python train.py --n_layer=12 --d_model=256 --n_head=2 --n_kv_head=2 --head_dim=64 --d_mlp=512 --vocab_size=3412 --activation="squared_relu" --norm="layernorm" --norm_place="pre" --norm_eps=1e-05 --positions="learned" --qk_norm=false --attn_scale=0.125 --bias="all" --tie_embeddings=true --parallel_block=false --init="trunc" --init_std_qkv=0.0271 --init_std_o=0.00553 --init_std_up=0.0271 --init_std_down=0.00553 --optimizer="soap_variant" --lr=0.00716 --lr_mult_o=0.863 --beta1=0.95 --beta2=0.98 --lr_head=0.00545 --grad_clip=0.5 --warmup_steps=200 --schedule="wsd" --decay_fraction=0.519 --decay_shape="linear" --final_lr_fraction=0.1 --batch_tokens=32768 --seq_len=1024 --doc_mask=true --train_tokens=117800000 --steps=3595 --dataset="wikipedia_en"
Each number is 500 + 40 x the weight over its row's rms, rounded and kept within 0 to 999. Layers, rows and columns count from 0. Numbers have three digits each. The size before them is the row's rms in percent of the matrix's.

# layer 6 attention value, 128x256, rms 0.227, rows 10-63, columns 192-255
077:432472536395558547531429542500516503542476418460486477478480509469505553489528484538504486532487434490501566472491501507489517433494507503509492470458530557485471478516535486511476522585478580
075:493539495487546457550476504523483548480496516479567516501508529535550468491490510434493508496463509466512467548530497531536564473493462600467508486523499438574499500502503482497435524455452494
079:419497448415501534567509534542433560454450466461491469497525532507433454462465462582526497482544545483463424486481436458509542488464565486504509486531447540531435498536516503474471526437502530
076:498488498430476518451464483491482494480531514485534522550504466501509460462481565480559461480484517461438479519506497489418535490496496426506553451461513559512445511516548522531470510509523489
077:541468494478483506524552530589512480566503440544560489454499436469540543471482492481526502545536523537474495448482470487469496497491495499507442484513446520518574432500478558544526567498474496
076:469454491431528482546561472459484483552509507435499465470536460524547507501458487534491562522539531541538515511542484493496583487495443528507449526455493491483513553550479570510505546512480528
081:523544424497510492430498500603489451503529468512510467508554451503495532497531469513553465538479591437403553539497464517497550513529495426472491545456511517484514551547540498510511471474568528
074:469468551503505452434497522423464540445519569474471427462510541457489521478515509524548526539554505496448431502486501487461497547462483502512497536509469542460472554577455513516498563443488462
072:531480490535492452496376435502511468439471454492553544530518518508503565498471503522559505516500508500468528455573439537523540488498565517494563553489464500533471498487536518539539502483545578
078:438454526461533507455546539483579460484518451506537460520495481585504489454515448574525518521466529531536461567475537490480550511484473553550509516533460561446450453381530555487493565441460553
085:504505373559534535528498504478454493482483467521485573590477525490484528492525503519533478507415555416473469533473441599495455486627512426524495462493507510484532559526497482511479468494557509
079:421428577494565530520521463537549454448491514460476475526478439528537516548534521493558489455556592497478438523477500614462479441468447580418482452487479489482450451496468519499541537546522452
078:542462510530529475480476486579416487543445528476484477460534475533467547507575505555514557458422522470549570529620465528443476438449485524463515496426534516521485509513508568479547490561520529
081:547458525527514510549461537491417514504466535525499475498476485491519488513509528478354493572454504485480567490548504504587535479439523483573514534516488457478445455521501586557449513440487478
075:517503463565524512507534539543455395508517451511530559500598450533559584454471466560520553502559496473516514455596497490511549529498531431513503455475482488457536455554494539471501448478500571
080:476509484539463518608447571494488441588478517480477436524543536416528513514479492512489494558430527563557528462540502514478453463490511477462523449565507450558523472553492531511472522549458472
086:443511545502503445419471530480498516484473547577489461583517524470465454557468480481413504506542507544530553492469487526475509441536420463536488590460484479488493499509428484518491490445474572
079:523566459576536541478467504462505526426437515499482505489490482491477464553489527460509483522497491462427521541453464521489509480492489500436430544499491484488553438437442458411542442395495544
076:547509462464494498525535513489524451418490511526530533479544494467506497463516493419507492489592468550525508516590534516485519533513510522513513510418599529547486510516512486512534513457562490
081:483441469566435507505519472468424506489512479458494551509484481428540531419525482522462492543445540457503535432563374550539482481471486426543444556543516495571490448534548577477490527523531424
085:498540512538536419456502526507513518526499471500511553499417467451491482478534458528522495498513484498460512487488449552470567467552575482500402486462560386515511484453482474482426520498507530
075:580518510512468462545560494498521467533474506518502477455505483528503496490524492459519549510576503526521518587470530527513449539537571482510471551530585486547571576460452467443509529417538533
082:514563518528482492447445538441521551480449483535515509503439534515462457460527541533460551513511544486529440481529545487445555491424505495508508553521530510557431471512564508510429545456520507
078:487498522459473526439459537505501512452521472478450520401555576495473480476462513527560507551531464523495511450551478480495514501483544529490538483512572397498441521530492518503513510511503582
077:543474492569473493449544488514500465486581491477496547547540541467469578491564499528536494469486420528481518462502456493479425465536511512488475488469414486453549501428526477505472484504478573
082:436428524453470547488435500472481502412532398508485452474468488555484537466547495444549499519455462524522467588490534485402477540510542509534534554505456459484400551562504502517523464456437542
086:474550474472527478503500477496485518513547446418491561444428580538452532476508524403499524467358570486524503540549476497509522537524469538419523480481552565507535439421522498488442517511584425
082:494463423508525550454583535465448518549533559529511541468477434524500449509540512433554528494557517509512557474477445478522562553422473522442435499533485548561509441515504540481547448470495436
083:539455452473483494452490588482540489530452479519483432543503496493535464519534432551374480533458464484511508445436560510525480454516466497537586530558480550473498538567459469507467485422478480
074:472497440488523575461522537485423536505517489480436480507545541561516474508510489447510461515482482496577495485575533456474468489488518470466507527508566570574462500528525614520546475515553482
076:476576485446538517434480517454528509454451521575447441430520556507506468515448548394558416466475448482467505485531443465496522483482451527506498502462472499505512471484447465588541480511453469
085:491527427507498482479503432473492539458546464541523527566545488461523537520594483580510562572459547507467553584447535534537511474471488491516514482493541563522511536440540497522489482524489536
088:508506551533488487537479547500489496522556483540523480488468481502524459508526505507433431471425481579500466444426523479483481518430508540528471449554471538518538464434476499478482453491442417
078:544542490460492516549459471484478445447464573547566548502434448498459549521575423455505454461521473477411448513530537527421549515516502473535555383506508464543499530463477503540476484450459481
081:549453493475505492417487472488510498501486424483418455547554539460550434515485525544498578536517570491478457537526533536442473451494505475499457562426498543477525430471529530501497526527494527
076:524505492520529559505502502521475474539479476460552517524515516479443507532557500462512509521489366474467495500432438530495534501488525483495485508536503517516545434438529469474458433448506539
083:547481497451457437482507470485433492466459415465544483484538499576481470475529592533526507557535472522537458574458466568484542498509482483549517443545485492447488545484467482441497534535515500
073:499461524574534480440474518534510470553555522507484496481493500480505516466487473402499491468493401491500506443499583495511514513526517515515610441480371428424518481559558477505564533582491458
077:459425483492486488479509490539531525503497507486476493454556572537495529475578522555477532586540545482449552473559479459539537566514509554533490568440468546465543497555478483435529508514548523
080:489481475480579448479519482525538559581460530491541509498423483557499521494519487511518461534477513461482490495533433452507537542448409482454447417480522463495545510525505498521532482499489507
085:532481452530470455434391528526449503500531535522553471535546460518525460504473517513474562549525525481468513521554451502522503468469472478521402531529462488498535565489576525423557503453532536
081:497438541483494586538520527509477501526535452529425545552555520525474556539473486500448451530421475436480532532499473551423533456423516494528542435508489530492438557505531470521489460515497498
079:475566522508519496434443509466490506444537459563539453550508455525466470557532536457555485464578494533472496497416550497466517454493464544553443524505521497567528532474556458505550551439454388
081:491517476393541539506547451510532477471453508504438547530573458553475525488544508529519500461530572470550464567479511420548512456521443513556540472461499428518445549592463519469485459535506486
075:541500450483480556536534534431476519443456518515471571468508483534521493513455532477531474457488500496498555541483511576458512548498454457519557519503506470524514555536503505455567466455508521
078:516545551521540478475505520517467485473536451407589478477477535461443517521489539468482494456537447494501472421561527514501515513426547471491516453532549495439483467497507575562414492473525573
078:476516532484508545525558498534552424528455530473473478485486540531463566500488490474489518428500426478478444451508532424575559481492515451507539591514534511536534394464472504459465504510558478
083:557507504512468420509528486536529469501467425496531482574458493515587507437476487495533515409481454448425495519551452476477538471588494488518523499493507495489530512436522495493538531476476545
081:522515560571533477515462495543532477519487518483461435575505484456485531459496469635529562560513539447517481477545549454470515476459598526568529466406410539509490506521432549523472505474571512
081:511522457513455514461506506514490547582476500522540517486506441484459418509497544435476443442541568462433513482430453557505459474522503454455477512497535567511464534551468435466526492549554431
091:490522512513480549522622523521523507485495566562431479498499534564540528506448517486513533486499442464577519468510436490520456516508448484499481514528493516492491439488428475529489483498480481
078:550476476581503515455500507481481527485501519406437553564409531488520543498505516490552536442464546525566565508489412476509408413458486477540567531471443530489476555543520509514434472482538472
084:499558540485500514458489531532500592490446529472532496469454547506498485529490535512499490580463481485502542469485455498483515536489407504538487494491500520504545503507512485529451525447474454
085:423471519538437519557474473561517522483538556515456447446488467549528464458482522496479464483458504527504427539469516492456470551466479433558531530557544440500493496529538470498543524466418481
# layer 6 attention output (transposed), 128x256, rms 0.191, rows 10-63, columns 192-255
084:457511532565461479531472483564434528474541584550521434523568542405522487554494492456508474487512513419491487472489484416472458505504503500543497537541535509552496561502453496441478540491552524
087:577546499495475516498494520555532524472511536463451534509465511558507489614514496560458443507531482473426570502447503520504477524545439452529572517454506521476441521565439527477435441482574448
088:568502513473514506544515473440418502555509482531469452494521509531521496474514506527529475534556477530548497516505555492466509552526521532437522501462522498426501480543499381445556521438501449
092:493546513531506536495538569508588516537445489553501551475521522496475423521501481459504450482471603537432501452471494520529528485553519492451499511453514501526471519490518442514490563481481450
086:525475536560494490540499494441520536504486458477469573535465507499567472466494482480518513466506419415494551497534446523506507593514506549483505569431523420609536464464455557415454474468517453
090:561463501502525575529487454538553477510499536534482524546452468544558473538455485463504477539486469489535542495427476545538475579532500469465450541568500499420539496478479480462501457497495549
092:483470496548545571538489514469510480459457505492480467510536517482476407465535468540430458505492478552494466477484507520537500449465434524558520573490514484501444520477508466450540491529491472
084:486427507475562465546474443554486478490400433546559536452430523516564479510497457481456486566527532496526465463522525476526477576488526465445441479495611459494434457516539486524470541561453512
084:535542532476439500495557557441467480570505552488425504454502529476430455470532490544464443512445469558529488526510591407387481522509411574519496492552483552463513491484479546509545511493506508
091:519440498486480510475500498512467444466486549576510550499465548475524574525492526389497491492483508559549530457470454466474552490571563428405503472560476468466500474535450408509544470487499503
093:519463454415596547456550499522501535510492521477472477499520453450471461452512521523497494454502476543535465485533549432420507455485503553558516485608509537541501564470539492463517578489411441
087:588481498555456451528491552525541501481477550528510571562547528528522524441507420620503477555439448468573518444493466455467560527450462518535498495454556510441457500515505496513492476440486512
088:521533560480516551536519532460515443464494457544497467439463549466476527456452546533474463528560557481479388454404512447508500395494459575475531415518450533529461534537458462511476562466535479
090:458464541477462508541515435512509467525520443601494504470566494506537457573467422487511470404568560544545483527440489511448457516521478513442528547489507575513551543474510444475531489505512535
083:504478527498444562523534454486475548526454461432498471520456463500483545486463608437504564494463508470432520527489473482451467520568464532529542486393432526482456538458539595545550502568450480
091:530500538505497498447512472535581478502528511432466539521513563584512418467528504483528501422607527451513438556567505523530557508475471483520540479513505564501403502495450540508538552491516554
094:463485487525465557469500477564519454504513479493571517548463464488577500493501577538542498499476558539468497486576467470542507530487505587464427537559551601463479521501454552516566559558489487
089:463512502499463494548533513516517470540570491488502472478533528487476508536505560535526516549513528544582527448446508465506453488455516525457537430496514456442474559517543466540485510613466460
088:496486496522465440455479507486556463494537524521453539478509528501549498445530540512495498524503508470487438477469505493544498427509499459531559470488450453432467415505402555498501588450452413
089:474469502442505544512499522476593464440498482477535510461501549544443529515524549481581438523548474499479468525468453466425405467460497570496516494481488566485548491481511492557499462490455487
090:487514471514488527435449476470492525497507437489520503547503511522489444545472538495473524449485458458557529530492541529522480486485471471445518541516495525447554470484468571555480550467534436
088:412512520519499481402536384504491563508443477489536456501481427505495470487486433503503554397542482461484555440529482556530547555468528474471450470461439495493452445471482552569530567518469492
091:450487522456453493432512426477482573415492503461488470516475553463446544515467505493567476553529555484538512577465515520509495427572508423403551531457513515445539460510477471564515499477532463
089:486509462419563481548459468503463507509505484499531469504496540524490492535538497455488414522488550517479458493503552533518534497422506456468512564514455476527581466507405571545585485476527462
086:518517388482529445530527536525566435436509496476572507455511489574554538493467544486551482525476441519508484484538497491524587520565446500520449506487560510543519522557553524433517450551503489
094:478494489487502486520483529519545409500530536525529452467440572417511523504508450512491551527550487528505526551474511523582497478517478450474475589487519570599470483465509486491406537439540475
097:467491530533431543476520501467475506477500485557533478484458525536494468487496475548514491475463462507489548472439569531477470505546559510561469463543351497574539539465446417482436460500439518
090:548569492515452528636488503530544492485571478390411494520432464450485488534446476540539458467450479459484497591506505515489476427490478457517536507507423492465493515506535476508536445484494451
088:524466483501513490537556480513422496585494541505530563487493548452507480549498470470549547529550539476546495500567525537484434478508475485468417469464572514483542541499523533525612495489503554
089:493546567451498501571518477477509473460513551536451516394533549394489523453453510555506476390510474496478464479550416498534464504494507515520553595502443511479545493427537451482441542577493516
088:540451537540477514526526480531474465533579481443553525495441522526471522405510494525533486525480545559480460439515517507546529535521539494480527550580478427458472501472500488487533491458513577
093:449487563455524476482491474471527504553540529476470507496494571493490537521474565538457501501484438541527493452563566479510480491508485478495494450506495535482457531466540541456552543495494527
091:512473565478520490493445524483498493537486475434547514493498520516487513546523365487532500551545506581543505616452422495514508526572511477490525469462504487443501508553529519456534536466561601
089:507426492527511445514475528470496569555514475529489538516559519461497457497529432461516537502576564476488463476451465472601504519460503589536472535436528497489476448514472455479489499527473440
090:489517512507510477406535425455516517417434531472564521543411545521509560464481470452486495507467500543476551461444415520457492542468448458519499469518501493492491439506482462570486498487533425
086:498422444460462465517486528478601511511542534497497474463610509451471547556419469530479572463584538538560490427530519527532525549565492545551468511513514514564530515527525460505545506430443477
094:542445452539497484489517504457515557508525447484493546500381546534482471560541492508422512555513505497473540483570564483490383517521482440419533492500499493439545479500560515569529483462445550
087:525491467531511528566528536530496467472485505465516534489476543503495476478552522521539527484481590503493489502526522389496458516443506471518482498513538494551562575500498585528550425536510559
085:564518557446553476541527451544434479561432526467421533497539499461524493506496571499504531540499450496517459500523610472478520514484517451523533506600486530640454417502546520617514459558518518
095:522512430540475518543532489519545488440538508434483572475502518500421441445460532478508492471506480500542503491432538521507502505557555506517518511495538505486443471455460480510457480494484502
091:532487503453497551499523479478425517515468479469492494576477501525460486501518514494423431518537483512540511475499523484472494428476512557515572536556538512462494545487541490488490462523461492
090:463455479450514568490515493412513518513486523494555435433503460435491494444510537464528514592564517521513497542538480474454488511484494463443525494490511547511537457524505490452540542501479555
090:534497541452432508470504558511465521473487510469555496458412481502515426600502431547460459491483462463484488451466494501509507562534549483548515473506523490538473507467491536448456454495526440
092:529546441528430563509480510568470562496537463496562503477459446431521496547506608496532520556505544410460520400540527527470520530472477470546524474485521459452443489477481448511506502513527484
087:465434522539589523530466493489542497551575463487526443534424490453450544486498468523485508533510496475479503512430482515560485491506527521476491464542462481533537480531513497433479501492418402
085:493610469477520527481472479499551439467454503540507517507553545588566556559570484564505508581477471481487523502419583530557432478522444537471423534396486465489473481519516503519527488521538487
086:465480497566438527475512449510503531489508502536437566379565500398457501485473522474499536490497448450455570526475544530431443548515525504545480448554506494465513563583552456552527515518523530
095:508495432521539533529457464501446496489487497580493484523474450511440506467455502512445527509457438457528551490430506478566457520515504439595538411520519490425538534540449514485485519553455481
091:566581518465536446527546486574498518452434515510551488502473491543481548456503517464524538452500528499520437521523486436562446588475435472506477475525545496455467547570455496459492500555460504
093:524486505476529554518512530418445485528536467521512451464513500504471497508531454524511423476539494518496511508469508507509489447423550531521449471517533472547523534518462489505504522512550580
097:491401522524476494516458438493452524530515477444572500468538446459498481505485488490470538454440500499490577502533475475486529464504571470535478489533604512535498516538512460577449565517516462
092:520586465486505467479484513578483455423548492571572463505518530429441581471487478550593521549473507479469489508599520533415523505551421482428482506473502582534541422519531474486537526536500469
094:504467511445514524482491480479439501562484445508514500507536487511473442472566471471466443512591545546497582523490491499482493495538473465544502500467577447519503509448503464466539476540490408
090:530433519461521558577466454456473550526473492522478469643555544460523528535508484501497569460530552448526505508507460462495530516553487504493557481471458533525476503479417541515444544454557499
# layer 6 attention query, 128x256, rms 0.233, rows 64-116, columns 192-255
127:466405489502548534515493417553537481539515445410528455589462506512466462549498515521494481393478505440456493486447489371536475442476517458556489513515512455447456416491537501438422512578492536
120:576506483550567521514480524533533518497541477475469556527459517538396465503482437513493455536468573476518509450564539451551504480530481470449478529478443544478560507450486499467553452536473474
119:495545477501502555470525516514510571509527497525524453501533545547506473545551446480456491518618489540490539540483481540551464463530527447460480476536519479458493549517517499468485555456569437
119:399425438476476487479517566568472522530510443471533472538471508452473578497479526509501469513492514461438529533514447448482517592465501531492512498392469516534521566439508507475535546488465511
115:495509492537515548417526475540469498493569469559476554435528558463471550600457540502514537546571534501530688505494519499516534468478535469420531496493497497538489492467531454495483564500433522
116:514505521495520508475490541467528508506503445600471524528454504485547534515463455547581520499554482512500553567402458476580554563456489562449543571498472489555532560475401537410520491534485501
131:506528520541485480480469537512458515445475507528490528535532451487478503455463561513524472540469470501550518490532450519466522542502507588475419540464512462523522494485486521450499420447444508
138:488441466463502528424498571577462528486496446508506506502516494512542443534457409525487533495505537557453443560502472480521466511558517489485483474498526543413477533474522491507549476551474443
131:474541496500555496519450517500485469469460519511442495543485527497522510538454506478480470526534494504500548544450509539407405534550493433419528499455434495491494494479486516485483493513463510
113:560464428517464522499525495520490499506455467505431547446526495512504503517507550518543553548496440512547595497486510517456556451573504505592488462443513512632512410532461507514504481433472551
120:602461491574445503508467422459497541527496499454514504505512572552516544484427516498488495508463485579499549557463533461496510544524529573482522442529527461420488468563493524466469523473568483
113:502543468562465450573450543464521506553494580496469449463466483537448520427520514497456494443474427481500462490484455434528465566438466473499489513560534513518532601540502562440530544460529502
132:581432536474531478517452478542508573505494524416504517544537588530485450501467558479425562489502493501500487494481556546525475395513546473487547496465446457516453461488454548523500464491494526
114:483457485506495506502493557497399542511473497489453496483531595511482496521503447524523522558502548485554555516484536545586547433457512521436389477532540468518497564572480482464449437497565442
119:504454564516533553471511477414488520457510489516495417492527507481473506589532446518538516478452509476563588481485520482549489478576505547546486467520482502507494536539575553443519490571482536
130:478446506541451486502517521533541438494542509526499470542467498501474486506492480481486544524539479589489520517420470573448503497551530435459547485516529513503495512494565482525510520500511536
120:525514532558515483531447499472555518506534600488599485519475443487504435418450548533557525514497481438538558558509499476481471577493486552504510578435497475552487523480566565537479514535577460
121:562520464386529537559477457568517454548450528491490490515452494539452515443485584505488486528445483504505530473474482469524516458485479455456444494400555521524458485482510502544509418513535548
119:528484487437465499524554519377505564447439486531508548510503504504461589474525498431502503525583494579494449576448441513478498489473492500497487526509512523528542518478483505518513416544517503
123:479516511459525529477478503491495481490516501438484489472531481459597594551492414493500544506484509533473554509473482577455463487531495483442544472514539423445539565525474527517417518429428490
119:552493476544474533501597494534460453514473543454485483517508456561497467477455517477543593500465442510537510409532512544466527519467511451504465450535500522501452485434518633483477569498488512
128:478470484524511480445439485504478530493468529491522489472431505500507510531443503488570508444520458574534471487503475501473485523517553448488462505454430474489500546425575516571517446480513483
134:483504544448483544476523492542504562477451493471502403561524476516441521507525489468504465511480437544421551485446505552455466468419550444592513541535504487471425597475552553521535476576463442
119:524481520502546509502471527627503539452433509533475549489474494450386458498498523541520542512554430520562543556421490556425487431518374553508534569518455505521506489437483545541448511468515545
126:453546488555460484532485495497489576507475447497557453566524531427460511554469540490520479475449523521524516439506461531554572511458531455627530511480486469522491499479474492569501545526531453
117:468568564498480393526519482508602449527563581487516502499517487496515520442538451454480497453539474497501511474496444506467436519408499449530471524478468433427466503504546461480554459531587530
121:507465479570556500437473520535419562496556563530519499483437519547414498493496452443562482479476524414498526453607504519528424554477566458546403447457489502472501490473485527467484582475594500
122:511526522509456479488473501425536448486532563530540479504566479492456480500551441470531535434463565537447562562480518462524495555432437464538539572500553559544440524538540473485508488504510527
119:566506435536532503513497508459510477455485477502461511567494498485512510459465496472460483422552566562475493490496523474451501457489449507438528555466536476497483504521490502551492440484464539
126:496578484498532466504440514479520545539533514446481501440515515507481480539455463470535453595471562474546469579564498512520504471473539564493496475497502468445553525492466556500539472492543534
124:539474513471514508442540535462449465433505448526522452513499542599529509479532481594486458500473511449522498508501449451541559568502507564425560499548516523495453427541475533489529520428520448
125:552466565572543490445546486517475482506525498496532462497476499507424400498566457540482512499527472421544530483589478455513484511467493509563451534521522533455476496506577480532439511475512495
112:536436497466529469516533500531503509531468537521515539483546556478516477437456483494517483499531461476535463482453482555534517472531478542509506493457511470466448445475486442497510400431491506
120:539479535531530494547531567504431495513488459568470486482533456540486506578469543459522518506473527558472576492515507535562523462505572450455492504491506517546563454514530527485522537439586549
125:501468613510514556494480573459463418474507489535496490498524563535484525535563476470508473578544533436494569506533491519536511515518508498516468429474409480498555567430552498524540522490496504
127:442524484484556490429471539497433548550522500443524407537449486505570506493418547451486494463455503538449464499536525560467441526461468492516499525477459455500520522512567493446560485566513555
123:545559468483518505498534547460528483505528519568479556465474453544422490459599484540534425470527507461459405455465487527549523466515552502517482462555518459489559462510518513442488583455518567
111:471493499476518536455473529501472494500468538493489485457474438491541458563502492519555532489511498481544506480447482503527507598450364485475544518507474467550434515547499435448521487507453533
117:451511534454538460568464552469430473408471490465588488515507529499388497540478491478501519464456530571501503457645503532523516517506519543474473536521469521517488461556520612520537511510516466
120:440555492420521489440526533465486541505606436505521530536573511473467524555437511495472444479474579511466514462543431417460502515517555489522474454527513495554526457509549598508476481501515488
111:470470524484529477486484518489482527452593501524562491485540536533492511536491524461556545511507467497368499510494564506461511470517485476405457517526478450477511458538515531520493583513553526
139:506502521471466595531534495533524502448520482446468504444531460540520446550478448482525565478496545463492481452528530485510521439513443557456436529529480547495535473461500468505460485503470566
140:478517604516520474456623474461453471501577454541551488527575514526471458515467456469535478540573535522518520496514502554511532485567531440555491520478508569573460557454488495551504441512450548
125:521488499492441462484493478530499528448560525476587581526464431518548512398461495505526427502502530509503537452482502428528475489513511516502499555542526473447409451463465483501472492461503475
125:530453573499492466474516465472463474510544388614466515488527538469582526499478459484525431584467484476572435515487488479526517513445512559486524452494492457568484549560484538435541471487497485
129:446505440503544487446547559550524474552444483487558508507502452479497516431543551527516470469523524459510495503462401537488495479494535489502448452510446472523486577436482476559486503525530489
112:513494499446537507488476462477435498535501432506478564481544604526473514516478463445466512516501493448385501535460532431532496470518506531547475505458513481560457447528472504458405487565501525
137:473543458575546452523466432561500499503486500523436554504430480465463432545504498563485461421560469529470519505485495461525497523482487455505481446545467554474569546494544431493537493552513440
129:425485552528548493502394561524458559536428524535505409472449476523500532470501488527528462464570451583526485556518491581454495450499521424535441500484463533502556518464520519509517465398486524
113:554502554461544604553484445483449474489499487482471526482507581476521511569443450500557520471544493527470476511547502529515392564547517506473534580528467518482489605575546526527488516491440552
122:570496480509458538480474484487512425512458530476505466432544519535612491523529516466522557558481469435484458501421496523457466537453461513477470510525496577487466515578478484490470577533523471
108:466505414496446434482558572487490495490501506554473475485534504511551412482472530478531486484454536500482446499472503517499456477464455473396519531508573488494487401481467547471502511447464514
127:562560518486470537555515536516496492475455458492458546514453475487392474548502496477499522504473491550530499510488573577498565444474519536460463557459497554482533531498573507510482441516492453
# layer 6 attention key, 128x256, rms 0.21, rows 64-116, columns 192-255
118:559465490368475536528545471547477545497523473416499516492500505520518456457441502559468508417446483512496501531498430476459418505496612546492480544449512477482557493529490546515468442473470557
117:471557505552445553460536511490563452538470535499521506511512491495504497512519459524509526507502464433553524523532576503511482558583530539447412445513570500442453479437540531450532573468518512
114:464487543542523477483511458416522508486519519561466466473482471527519557556537493480509615472504549539451598456354563531593468486489489480507533456557466493444538571538488418467446558494533506
110:486463500503476589508519478523611535514522460504544479493496439499497535538506485547519550433497546446526458505481430499484523511500491509534455446457475522555508540462549566529493415525541540
108:514406483509448586491469561427474445560581489472459490468470498447541519572457458534496513548501531507502507486474535529464536543514536474490503440567525501524449502561503523560458475515576479
117:517461479521497484529535563438465452461577485557504425460480510491483493509479526497423450482559504431527548522415447554532517523467461491464503447462440522542410528515508522486515434478477486
122:568450466474476445531507538421440495509416520478473462518544438422479553486476460465499479469482459479602471485435447453537534482555485542569500452470553525480574502415507510534618487487497417
129:453462508487530539418481480513504518528536468474529452473507520454457563543502483500429533482511504502486494454483522450521525465510596558459518506543501521471450547556506449467427490567424421
121:543468537490520459481468521481477510438477576570464480444524533423504513518516467394477533512504528507515522545463520541453402506525542422491491518509419497427505470503496554487483494513435456
111:576520560462459510572459503507527459456530537460467555472428479459515468455561531510509507502562572515527428523517471448490475555475468509446490475461452574503514403396549515540511502465576482
117:541442441509515505490485496422520521519534484497478495423468501480498537510521524456477543564477533486529469512483493480487576418514565505552518510539481549498498471511434479483541578502581440
111:504506489516463497535480492492519573520495529556466464528528420520504472426539516512534493564542513551464475463485532498456434500468459517527504477491449505473510552586485514456524521403484460
119:500483569490487516505541465512570566581477500440523536528528502504481503452491546465500466408420480506472493547444515489499469496490534587553557506503455454550556520459453522526420503500554506
106:500516523550571507474517485532504509499462514537488513539470557574528516548544458474529595466461499544522487515590537527527485528558473515499559443484470463433489511567496482494471549450487459
111:487559565445515565511475460495451404471497445428431520492519504542466442549511444523517573478539507553520542423491505514516492573481485475501470510543493518412455556536476490548494504457563499
123:509475464459570481536463487519439464477442619532477524423548385530494532575524472504532499492526455520479506493553488465501595490493489459421507538560490522423530483566554483496477522473483512
114:478534514507444533501469598610493455485505495532469468550543476514454444524483496449510529486536508499556538519517542526473477556486472510522515517469479512494468506521504547520535422507454527
114:450429486477518472503507532505467464484511569484523510641509486530522497507479524513510504443422493519503469521567511498501477510532494449504505464468523483519570526513632451500515506564570479
115:531458509538634451500542490484554477439437510548510438494482476458559518464514426481563535538545459483475507487513468477508477491390509527522501556522506555468542495438454452435528500452433537
119:495475429527470522474553558492500492475435483489504397436524441541548515481483505497525494491515511540551514530432486508460520521444490500485459494500443436470509475492468486512532508523475494
111:509492553553494512527426572590492522521500546486499482560472390576504512464420495446557493505494545469496544492562473465506451468558522550502491466545486490508560511473498588508452454550489516
115:526403492439534554556508493447561508460452463516548481516482454534503521431418467443451556470581499455582493501575494533543554559580548462500442509504489450458439511424499499557569515543435498
121:555538446532569509455474503480517504531434531478509451551562454459479464516490549523479506594472472530481475518502510411455421518532577539526437555516468462498492618462498453531476477583473464
112:494454498512525484553498474459566470534468561505443510483462431429478395499449506428531518552551406491424446544552531535509465547519563457452582491501478457561556465434547560546492501511426509
121:473480490561479507522476504557501555490480436475488531503539457500514473536485547518503507491474489530466517487488511484515494512470459460594568497480492439530490535464501502521491451467517448
113:524504494520556487481455503503473489493479516585558489458600539491519483459470473478458570494450484470556480507519516520509483548457548443530497493444568521497524585518446453461455444493505457
114:544507529496469541567492489510456554477495489533475484536472540554468568469452445524480538475489474484535538526465561492533484469508559506493582471517495489478556480503496478504407470468529552
112:477500496514532439518494558490521466524488510469492489521512481477495476575577506552426553557529494558547536460522499471530447558496506564495476577459469492505468625589496506452517499469548536
114:528506548443518409505448459514523493513460493474487568471560497469559507430502580504431426451546465536491477516460522434523506519504520479492487432512461488460459534559559545520503550500442509
122:468522493494418580435461555500482519599529530440478430546568532573529571532452456498537533495482527472545491521540555579528537528506470491488463493454498502443540527479484462468535463465564467
124:521460438513473456462465542515485473516558494531513463571519493554448568512475472536497414496467494501506499489424467554554545533459451538473455489472567483497482451573456500490567485477464436
118:439575467503463538492531520540523492492545524504524478558435469570545506537506471466545583459506487480532446473499497496536434514542452458425469503483606515456546534535566494559460477519585510
109:477444527487449469468528525514518500431491585488502556556557428574560491476482488495443553495537537501550445528503476523535499454456531511525499502519585459507511551485503476516491468493463449
115:483426517509565483471551527475510475531596540544504470527443458584523504571450510492521447468483430464534512462446493564502563404454513468499540488527484505502478471538558577490468462506473425
122:498478481534487502549527487439453509603517446590471501506419531526483543445491463449548492505508541561486536439476463508471489531494500434387473473535484426470584516524479555464535497423551541
117:458510513495474465493456563424519540493501534540467409419488500436589572512394530480499475481529439519500530570463474372450489536443501497486524510467478526542484569483505539525501449548462435
118:528561500560498514547505520508501526493501484500508510555487488569532538420571458539531455473570389451483543477486477540560547425515471492443521471530490487481517509539504486509507482428518469
105:420475501471517474515540460502468441478490488519509484550463478532510494462541475572467497489534465523488532520527480547467582455550490468508446485454535517514526477431459522543450438489462502
109:532479546429548508447445454515477615530494514496529469510545429373543521452477520423468501510461468555495520468538464517569520572501498508563512549531515490466533534522536507533537443494538474
114:499436525475515528451437502539477488522522452461496472499527451481522523525451447523538454503401502468497488501509509537445501537427539528559496454492455586501539485507481502516519557599521476
110:491479524507522503491467494499528599509484517507401500549516523549464523573522450473434488458445467561544503564483508501545499505469510517574561517489532480432550554503517517523448503455522533
129:529517497464492516483523494529518495570493486533491517493541502503552492539534387512585485499530505393570432488522456550531463477511506521435446534518582504487531589430512536410558465503494547
125:475545512472555497449548524528551522535468476564519610524522482548557546486491536474492487443513538443472462440489510513515493500482524543543495476495491448543430540498522518526522516479465506
119:618579457478461466468493597490488515514533468466509427488567544504508478478537481435486440464492500495497498412446467518537510543495477522441525493482462498504500497438504551485572548484472484
115:541503483453527483513486550495449530493524541545466476548496560530555469417470520592494477564464575514530508486496465484508481499472471500518465501469537469470475473536467472451465473523444451
122:414525527571470488419504438520501477498422473457561533536445510432481549445509465526458530422524458485401482540524443477555439546487507486522516449522510535500575519447492455510545511463453477
109:535460518438553520524511518507475467446547422503487394550482486452506482577556481485516446544490489508480575480497505539517498503494495565578508508502512448536498523559527537403459563495511431
126:450505497532502462478486498578499514488437474504500454524412528433469544442468466549448489424474548397488454519556503497541507513514542481476473483554534454453477558465509475552477457510502498
122:526457517454482454553473542519511464428490524607433430532450514501487497516574501420472535505514415376492504461493510533498513568497487470509461476446477510532543451586519532519491486517477496
108:439521443530534521484437482473520629446475462455503473474502496459556535516488505490444521494585524560467473539552549517469519568494479480443485470471504494473521509529515506449511493503529521
117:485553490453476482525488511556531478540572504520513517449490570539536471527548525454482523583530523547523496529471473499499461439487434483395491464495531517549472482512485482472512554478511482
105:526516542545544461533484511481547511465461554514458543516530522596522529436455514497418461573496513478485470483451494448503502513556484495478544498577505493561461536524497492495536482527485463
121:546501479527511467528484473528531525502435516412509494574533504517467514509591427478497440492501442549531554529501542498526469536581501535470513539567448496439537480456543524517583437465476483